Part of a small language model's weights.
Size: 8 layers, 3 heads of 64, vocabulary 790, 3.89M parameters.
Architecture: LayerNorm before each block, rotary positions.
Each number is 500 + 40 x the weight over its row's rms, rounded and kept within 0 to 999. Layers, rows and columns count from 0. Numbers have three digits each. The size before them is the row's rms in percent of the matrix's.

# down: layer 2 MLP down (transposed), 768x192, rms 0.258, rows 745-751, columns 0-191
# up: layer 2 MLP up, 768x192, rms 0.274, rows 746-752, columns 0-191
down745 100:524490475467417536484516462550461519536576509467478393463478572531418521506487407511421511508507444565593500440500462478499561579486528503507409518465516529499480535488526519516531440516468523450445458509522542508500455520464492449522463505457416450556451469506518470509567590487490543431510509568468407514514462516490502553552525481446511480523444516573498466539525502461527509525466499575502474546470484478529508497492495467530462548559500566484533565543523566480530526416476471539479510480520443513497494492489494448533463472420443546538478511494472454526461507433531509548
up746 096:481428565581496501549492444410487551477438495475503548499470507464461545461438531456526541538494463465500538514448573549486468513509495514507517464487431485540591493451511518564446427460515494571455446470431479460461467530427556541467468469555573489468526536548447535452478476531531477486534457515520520483531526524509553500535483530465447515522496442497490509492456465571456447472591435479467510481587430463500531449538481546489548479474494496479532597518530514594514447524522476464483555498492522476481471506448393490515494548502498529486524457571452517560480507526467500473
down746 100:548565471478531492482507621529446504491521478487547573516523499513469544443447523587457496496497531485488524532445477470459504555535471477509560446511508502437513534570498489490521515479465504484531517449508517530628547525477536587498501521500534530510490598418503488552536539523541545548468516484476488521503424479514467466471521547549450463499476562557563509457511534434454429535499528584564455477496440502462506545489553550529524477524505505488421498528480435449556521531419502430520455468450520509465418430556448505539425502533488463521491488507511480475465527447527495527
up747 100:550505518486493529517484521496520532551468551469492557534455425491503498559443525471457488484548537474560558513508496489534515554512557469490485493513462513432529501540568464469446543452447519580494463513517415460496463461381455469492472499468502484562560502455485434419463522470509461454477498521488508509497560508486480566493547542499542438595502481452451472471486490500497425462477491565540535444545510492511525461512584497586467478381506495473514483459461512503446465417510477513515505494569427546461530543503503525575510478528547510565522535494535444402543460473518543473
down747 100:491532530510524455435447500473472473521501483563544447529442510479410478482576498525474432442513458564571479502498477436453481562493571529450492507465422545493540562491527437516527466522433452544483505459495453524456566487527508549474476486468471520468482522572477502508544504498478558520534542476552430529449488433516497399471490502524558546480544554538502500477586528465469548502542531462537532510507496524483546513544499476461486439563456542512436501538486479455453565465537508488525459480436475472538499448503499421458590532451506504448435573513529512574490421542545520490
up748 098:481461480516538454452462462464517524490442507538505500524500430410498506470470472501534487519534586564518495545451532478501486471464559512443477461540497514536512509500510519544443433446556435445426473518551455491519444543516500478513445518518457418501493508633507509538525543527511520511510485553541473423483506646556493531483539512511471550531536458481480449507461555532545455496522366504427512438531505483437460539451496486480496488475449561468525457485517443544477522507552487486464571486497468452470518486465449569469489482460512485509498518477520526522513533569531586459
down748 102:507487514469484467556518511513416542427491611440491497481467576492419465569527496559486583525520463515492451538553462486556504500542541495485497470433452435469503518467542577478461482476484518430460564503496492528477408467458520521504477495500505541459569535529448481546455551461468502543509547493514534495490444491547467474491551568443501482472469496472482538560517523485439510563505471507478488492518495545473530498553490513461470563470478449563530564462496436496581517523529493477491445484450427479445607450514460487449509536479469584486468573497517473471480587520569493468
up749 102:444511510512451523472483542467491617482512513393512529525526530544459479470561509464415505500453509504499539512459530479539448535461480436452502513565415415522493468575495499434483521502540507548551537484543498551489478513488505480472556466451497554497480483539535495522519440536436508449520534449566498520500505530518400524486501576483489513514508464509478489503578565515565472546445580508535580444529420508571508504539382518497498463520441517494438498512484528500529543458424485561484539482476464535486470515524457444532530533504476520504471435491474480520495479499383516515
down749 095:509552396607527552472543511475425423515490519493551497473441483533540503422576513560476486490524414524472459513488471442488517447500491543462490521496472525496450467499521459530520466543484517507520422507479471538511537452582514443602493548529437475524575449540436613567477550570532488520505474517536491448488493489466559465492504482482487558501512479450478452465525581523446467490513517483470513538444440486489544551502536522523441506534468499517435516516500528573507466493454481474516492508476565519534495510486456582443530436470452568474447524498498435487556503478464520470
up750 097:481499514427509542553548516527533489493481505525539436513489499497559472539476550504477442436455517523501418462577449493583524479580527482515468478490552604525501479525523532530593472518511496510481571482470538530468485536538502517499489499519595497530556422564468454452521511474465511503507467439504519540471569532492422474476460487517491545437525510500457473535480433483542430577450468448493491490524517484459535517549549545546558519534440497502553479508472497494521497476478465557538479494583462499447534536406571409435589462521537519504453473467449522494528433447518510508
down750 090:487581484499472419502488497463507491463496473468555491422440449505519435471553498452517452459514545449564476512469526418507555488595531556564493493495443551461474489460497523527474471494574521521434497515447467422479463535485567524541524540489485460490441489480432460466509537566512524552559473513508489548520512516462471509437451499501466498602444467497472587474568511471515517564536486501513501495605479489494519479550499473504500498509573514587460518508546471504536560576451599519488498461474507516503507515461537571493486565565484481497469439512468515481506492585437452530
up751 097:589481571554457433476495504443485541487573529488566526545476492488464538489460497485489437506529545438468485410492536573473521520490522440504459511533497487554414527557523541533525456476487554519545507494518482509527513450572548536492465442469495426403518553406403544450516467504527570542501559470537500493551436467461474533460458520519509518500501550518526471521462530498535428573523546534486477553489498495498447479570527529461471500593443505573464479514535488447545569555512497464495535501503527485504519506514500484427555464533478546532557521541531499532432523463532445512
down751 101:511454475474519517504456536507526505477471469459470491536471552458486555487478458412527617553492478553497476434457465526532525458460568423513533534466502533470468509523512502487510531518519455501489518451533491512512508525555504495511544467475558588425514490459492489481557602535452505447509509479472546503523577518525480423586462563453535451496518427451542488525523502559507489391463548491447476525501522465506547516491522449470492510504412513456467579532497465402480506497554464518523569562552489520486462489465473443490514500537502494502476481437436501466495529413581565443
up752 104:489543514480471525512480492378530561517514521486491566549470504408475497527490444486521547512528535578485504499561395478445491581503539454491494481536491493543512500535543473451449496511500506419428477490519500539496540530541546483396510477478514426514490441558516511488487494540504564446517430555476463548582532496550481517525456558516487528374514493508497483557533510523461491533505468581423428498512517539452487498497478496570548560522532529487450512620526521494553495509525491411507455497473503574449491443488504485504573443475488507501495524489565524527495513515487523481